{"n_head": 3, "norm": "layernorm", "positions": "learned", "lr": 0.00757, "doc_mask": true}
Each number is 128 + 24 x the weight over its row's rms, rounded and kept within 0 to 255. Layers, rows and columns count from 0. The size above them is the row's rms in percent of the matrix's.

# layer 9 attention query, 96x96, rms 0.206, rows 0-31, columns 48-95
size [104 102  97 102 107  93 102 103  99 107 104  99 102  97  99  84  99 106 101  94 104  99  90  99  96 102 106 108 101 109  88  97]
[[ 99 124 142 154 133 154  94 151 137 129 172 125 171 107 136 172  92 146 111 166 109 115 143 141 122 118 129 167 148 116 113 137 163 133 134 112 117 148 142  92 125 183 176 149 147 110 121 126]
 [ 76 102 116 141 179  72 154 107 120 128 117 180 150 123 130  77 126 106 108 120  98 157 154 134 116 100 163 100 131  92 121 117 105 130 135 152 151 152 116 147 111 124 137 123 114 126 113 136]
 [147  90 136 114  72 132 109 152 123 134 126 117 139 106 127 136  93  88 143 137 156 171 155  99 132 144 127 111 104 125 179 149 115 142 151 138 117 156 143 113 121 115  82 150 134 143 124 129]
 [ 97 109 126 108 134 104 118 145 156 114 148 106 123 143 148  99 132 177 128 128 118 167 134 164 104 114 133 119 128 155 124 165 156 151 134 148 170 156 114 130 156 127 142  83 155  98 123 141]
 [111 145 117 185 150 130 113 154 129 123 153 109  79 126 106 119 121 159 155 156 116 124 159  96 128 119 141 129 155 119 134 138 152  80 148 113  99 139 149 145  74 135 142 163 123  84 138 115]
 [116 169 158 174 125  98 122  95 130 136 136 106 116 148 116 123 133 138  90  99 137 120 132 131  96 135 141 166 139 186 147 157 115 175 151 114 140  91 136 141 137 162 111 128 134 143  87 129]
 [122 172  82 130 147 120  75 112 123 150 132  80 134 129 138  99 127 161 132 134 156 109 138 139 162 135 140 114 109 124 101 148 102 165 131 123 145 133 149 113 137  71 180  89 124 148 148 111]
 [114 154 194 112 125 133 136 133 131 183 131  93 139 114 119  95  97 146 143  93 140 140 115 144 104 128 103 139 160 102 126  96 146 167 148  87 138 176 146 159 140  82 104 120 121 105 134 110]
 [ 96 133 134 126 121 142 154 103 140  70 126 106 105 149 141 109 128 121 116 145 141 119 133 124 119 140 132  97 168 139  88 112 157 187  87 127  67 118 135 123 128 163  91 119 133 127 110 129]
 [140 143 126 133 107 143  85 164  97 146 120  94 103 177 186 161 101 112 142 160 118 149 134 132 135 141 102 118 143 104 130 124 138 117 145  88 115 142  86 128  92  75 116 122 120 115 132 124]
 [154 117 134 113 124  99 116 157 158 109 119 140 144 119 153 166 142 107 152 139 124 124 107 143  95 114 122 100 171 118 159 114  84 104 124 137  83 107 184 116 105 150 137 117 120  95 130 137]
 [136 142 137 168 144 134  99 143  84 122 136 138 166 128  81 104 147 117  99 142 144 145 149 114 123 118 183 126 123 142 144 104 112 127 158 103 205 115  97 129 126 161 162 128 122 112  91 154]
 [114 124 143 118 165 126 148 137 107  91 105 131 123 139 102 130 123 113  65 134 145 176 147 111 139 125  98 110 161 133 154 118 129 100 125 159 152 137 138  57 103 102 131 115 108 132 137 156]
 [118 107 111  89 133 116 113 141 153 148 149 134 132  81  92 105 149 133 115 160  79 147 104 120 139 137 107 127  78 131 104 115  89 142 117 135 100 108  79 110 125 167 129 139  77  70 128 110]
 [138 200 124 138 149 159 143 123 145 101 159  82 131 119 149 115 168 124 177 164  92 137 121 142 118 159 132 121 142 122 134 144 187 132 140 147 173 121 117 124 122  63 119 124 118 155 119 118]
 [111 122 164 126 132 129 166  85 146 158 139 158 119  82 139 143 156 127  99 140 107 148 124  94 150 132 115 138 134 111 108 139 187 126 159 116 128 139 133 139 111 135 166  79 146  66  98 143]
 [176  86 173 160 110 161 145 104 126 139 123 101 129  80 131 103 122 142  98 139 148 137 118 171 119 156 128 168 161 122 139 139 139 118  70  99 151 152 125 132 131 175 143 130 178 153 114 126]
 [189 119 120 144 112 113 128 130 139 142 123  84 103 130 120 130 106 101  93 119 109 126 116 129 121 117 158  68 127 118  81 116 119 139 127 118  98 153  87  81 137 147 134 143 120 102 111 123]
 [107 116  83 163 116  93 133 127  88 145 113 106 144  71 135 188 172 118 112 157 107 115 149 142 164 148 170 146 150 110 149 144 150  88 146 126 130 113 124 120 104  88 128 126 158 137 101  91]
 [147 145 114 106  83  82 136 119 100 125 170 145 209 135 125 121 140 113 137 176 105 142 117 122 110 127 129 104 127 129 130  79 163 136 131 112 124 117 141 150 127 136 142 144 114 125 141 139]
 [124 130 155 128 123 127 135 154 117 175 144 111 106  84 128 114  95 118 147 121 165 138 161 131 104 140 134 135 122 106 194 137 137  65 153 124 125 153 120 143 119 133  97 167 135  99 108 128]
 [ 59 143 152 142 111 107 143 146 153 135 132 113 118 134 165 158 143  97 163 132 103 166 134 117 155 114 160 108 130 107 115 117  64 120 111 111 163 122 127 162 102 115 144 168 155 119 102 123]
 [117 137 155 143 141 107 157 134 170 125  82 116 187 112 117 130 111 173 103 168 116  68 131 121 134 131 164 131  99 129  98 152 122 135 123 115 118 108 107 126 147  85 132 108 122 134 168 153]
 [148 172 140 155 100 130 132 130 194 140 106 124 149 152  98  96 153 120 152 160 105 149 144 165 138 136 141 115 127 187  73 125 128 105  91 152 197 151 143 100 107 139 113 114 147 139 116 119]
 [148 150 136 110 147 132 131 159 113 137 120 162 115 113 140  90 101 108 186 139 127 147 139 128 183 132 163 124 148 148 108 145  65 114 152 121 108 149 138  94  99 132 124 128 124 108 140 127]
 [119 136 149 100 133 122  93 151 123 187 139 121  91 118  93 134 142  93 105 129 142 115 103 132 121 171 154 141 131 130 106 152 150 127 150 143 105  83 138 104 123 151 121 116 123 133 133 106]
 [109 169 102  88 104  96 132 115 140 108 126 156 159 107  94 127 171 106 174  96 148  77 123 163 128 102  71  91  87 159 134 135 155 121 117 106 117 135 129 117 167 120 134  99 133 153 120  84]
 [134 111 183 119 139 128 109 105  89 138 126 105 164 105 127 113 139 125 134 188 142 120 141 107 136  90 131 161 124 165 156 155 138 123 131 140 187 106 135 120 105 118 102 169 121 141 117 103]
 [143 106 117 125 179  90 135 124 132 139 149 161 110 131 164 149 128 124 135 128 101 140 131 128 140 142 118 138 154 152 134 128 105 137 118 114 113  97 139 127 143 139 100 124 155 141 182 115]
 [123 112  94 147 127 143 111 130 103 171 158 103 165  95 113 147 159  91 127  84 128 168 161  95 126 160 136 135 146 153 111 137  86 131  73 150 141 122 121 119 146 111 143 158 144 134 149 132]
 [130 162 122  87 118 125 159 125 116 184 103 144 138 144 157 148 169  89 127 115 144 116 123 117 163 103 148 111 152 110 149 116 126 160  91 132 107 194  85 155 126 142 116 145 156 128 162 127]
 [151  92 105  87 150 117 139 121 136 146 118  94 135 149  93 142 159 155 161 139 110  90 121 106  99 110 116 161 139 123 114 119 167 143 135 126 145 145 127  90 113 171 146 109 152 159 127 145]]
# layer 9 attention key, 96x96, rms 0.223, rows 0-31, columns 48-95
size [ 94 101  91  94  95  85  86  95  98  92 103  95  96  95  95  83  95 100  87  96 102  99  84  92  84  93  96  94  93  97  84  90]
[[ 93 132 118 177 107 111 109 125 126 153 149 106 130 122  83 109 114 100 137 105 146 110 124 149 122 128  95 158 137  92 124 122 186 135 120 121 117 106 151  83  90 165 173 115 176  71 145 119]
 [111 110 106 152 165 112 139 123 120 153  91 169 145 120 123 104 137 114 161 122 109 132 128 158 168 144 184 107 128  84 123 107  76 150  83 141 144 131 125 136 148  94 122 108 116 115 111 154]
 [100 123 148 156 117 148 121 145 160 160 131 164 107 128 181 154  87  90 169 128 124 129 140 116 139 143 111 123 136  91 168 128 107 122 185 123 152 115 109 137 111 130 112 121 116 124 107 131]
 [116 163 151 109 148  88  95 154 127 140 161 141 113 119  89 129 126 139 158 153 175 133 121 134 138 123 162 112 141 154 129 108 138 134 138 131 119 133 100 112 130 140 178  91 127 162 137 143]
 [138 157  76 185 124 147 104 129 137 118 143 140  99  92  90  99  91 152 163 164 114 139 178 107 116 141 161 159 130 139 167 153 145 134 114 140 162 125 127 135 109 148 141 135 116 140 158 132]
 [132 103 119 155 160 133 164 125 140 163 158 143 115 131  78 151 161 159 106 122 158  75  82 144  73 126 116 148 149 102 146 125 103 116 155 126 134 124 112 115 156 129  76 150 144 117 111 148]
 [120 121 108 106 126 101  95 112 134 155 158 110 157  88 135  83 137 154  68 172 125 143 154 180 155  83 139 149 150  97 115 154 110 146 168 146 148 150 107 123  96 119 103 108 159 140 122 125]
 [ 91 135 122 131 138 126 152 134 100 140 148 146 184 117 123 137  67 117 111 130 145  98 151 146 150 152  72 121  93 105  95  84 141 154 118 105 116 168 139 125 151 136 112 104 137 152 167 141]
 [111 140 146  95 147 143 185 118 162 126  99 110  91 156 144 149 160 129 114 139 123 117 142  70 122 146 141 109 132 121 169 123 138 143  95 125 141 173 145 110 107  92 136 167 155 150 115 123]
 [188 108 119 137  55  88 116 142 120 133 172 101 134 219 169 130 122 131 158 170  97  99 175 155 133 122 145 113 143 108 132 130 122 129 146 155 135 132 100  81  93 141  94 128 135 113 146 111]
 [144 102 113 150 118 120 111 162 148 133 147 119 109 109 115 133 146 112 121 126 123 124 125 122 136 144  98 103 133 153 155 157  73 122 103 147 137 173 159 129 138  94 139  99 179 116 144 140]
 [179 123 117 132 137 173 131 155 109  94 147 166 165  84  96 122 120 116  80 136 166 139 118 156 109 138 132 112 146 169 116 133 112 116 119 107 106 118 120 126 124 122 121  88 148  97 111 124]
 [ 86 158 116 100 102  98 148 197 119  99  92  85 109 162 132 150 108 143  98 108 146 115 151 130 117 157 150 111 136 103 133  78  82 117 156 144 151 167 158 113 115 110 157 104 146 150 103 128]
 [ 79 128 156 107 126 129  56 149 135 125 131 120 133  96 139 124 195 147 128 182 105 105 107 122 153 131 112 137 100 121 148  60 106 130 150 118 130 139  98 109 120 177 137 132 141 104 116 128]
 [151 156 124 129 130 132  98 133 157 118 136  83 153 145 137 139 135 160 118 150 105 136 100 144 123 110 133 168 124  91 100 106 154 120 143 160 138  98  98 135 131 123 150 141 123 133 129 150]
 [138 128 113 144 120  88 167 110 159 103 116 109 114  84 129  98 146 124 152 125 146  97 153 100 115 127  90 123 133  86 140 150 137 188 128 132 148  97 152 116 165 150 197 135  95 107 130  98]
 [156  89 164 143 119 131 152 128 128 125 152  69 153 116 120 111 138 124 144  84 108 149 150 154 130 148 119 157 113 123 136 145 153 167 150  82 128 154  85 100 108 153 163 127 140 112 133 104]
 [175 101 103 163  61 114 158 138 119 138 158 138 121 112 142 153 174  99 136 108  86 158 104  99 101 138 158 123 110 114  95  92 131 120 123 130 120 115 139 101 138 147 116 168 166 103 105 130]
 [117 156 102 163 160 105 135 142 117 110  99 144 123  81 143 158 143 147 107 134 134 104 142 151 123 143 166 119 154 124 107 153 146  94 132 125 180 110  97 100 117 129 103 122 187 156 128  95]
 [122 171 124 127 118 121 138  98  60 125 101 114 127 119 126 129 167 133 150 175 130 100 116 132 134 124 118 113  83 136 149 101 143 115 172 127 126 116 107 179 108  83 135 141 118 104 149 100]
 [138 137 127 157 139 111 105 122 121 142 139 158 123  92 128 130  78 108 133 146 167 144 195 134 127 134 144 125  90 145 157 148 151 140 120 128 113 108 127 104 121 128 119 157 132  82  73 127]
 [131 142  93 134 129  69  60 129 161 121 111 117 145 155 120 144 105 113 135 137 148 164  60 111 160 136 147 125 143 105 129 129  87 111 105 148 144  76 179 137 139 166 124 159 110 121 122  88]
 [110 111 132 130 109 141 132 148 120  85 126 138 126 125  97 179  99 176  97 154 117  97 106 126  72 143 135 130 151 164 150 134 104 115 141 136 147 123 144 133 126 147 176 140 134  99 124 113]
 [129 112 155 127  84 140 151 142 124 154  87 167 140 136  79  65 154 175 128 131 109 142 100 136 109 125  97 112 143 142 118  65 151 147 129 183 164 100 115 124 117 130 110 117 163 151 106 107]
 [131 122  91 135 133 105 143 112 116 126 132 139 149 134 170 139 154 147 143 107 121 137 129 139 191 116 109 140 121 161 171 167 120 133 124 123 121 160 140 122  98 129 144 132 115 121 138  75]
 [126 103 120  92 113 155 140 168 130 166 133 118 122 130  79 130  99  85 143 182 136 127 149 115 167 148 131 122  99 123 149 144 145 128 140 175 137 129  96  93  99 140 117 136 118 117 119  59]
 [ 99 159 113  87 120 156 167  99 110 109 139 174 146  90 132 105 156 116 134 125  95  89 108 135 140  94 149 117 111 117 127 134 171  96 158 149 146  99 155 137 152 137 107  73 123 137 153 153]
 [169 143 123 102 155 118 133 116  77 122 115 109  96  97 139 143 112 102 148 121 156 110 104 138 134 128 120 121 111 117  86 161 123 129  79 143 131 108 141 130  96 129 153 165 133  91 143 126]
 [ 88  74 123 173 131 158 154 102 109 117 119 134 103 145 134 129 124 110 143 143  91 103 125 174 156 126 110 138 136 138 144 144 121 194 160 150 127 110 162 116 121 103 137 138 130 161 165 131]
 [137  88 117 114 104 124 113 147  61 116 140 137 153 128 109 116 152  96  89  95 140 169 166 116 107 133 121 127 152 138 167 123 129 139 108 140 145  85 154  95 130 155 108 130 123 142 139 153]
 [132 133 143 126 113 159 116 121 127 148  97 146 135 153 157 113 135 104 155 129 124 142 150 116 151 129  95 150 139 140  88 113 109 133  77 119 138 125 117 156 133 193 124 135 147 171 123 163]
 [145 107 108 107 130 135 155 149  88  94 136 126 159 137  98 134 138 128 151 130 152 118 101 105 152 109 115 156 165 123 132 147 137 136 149 106 134 112 127 122  89 123 166 133 166 136  94 127]]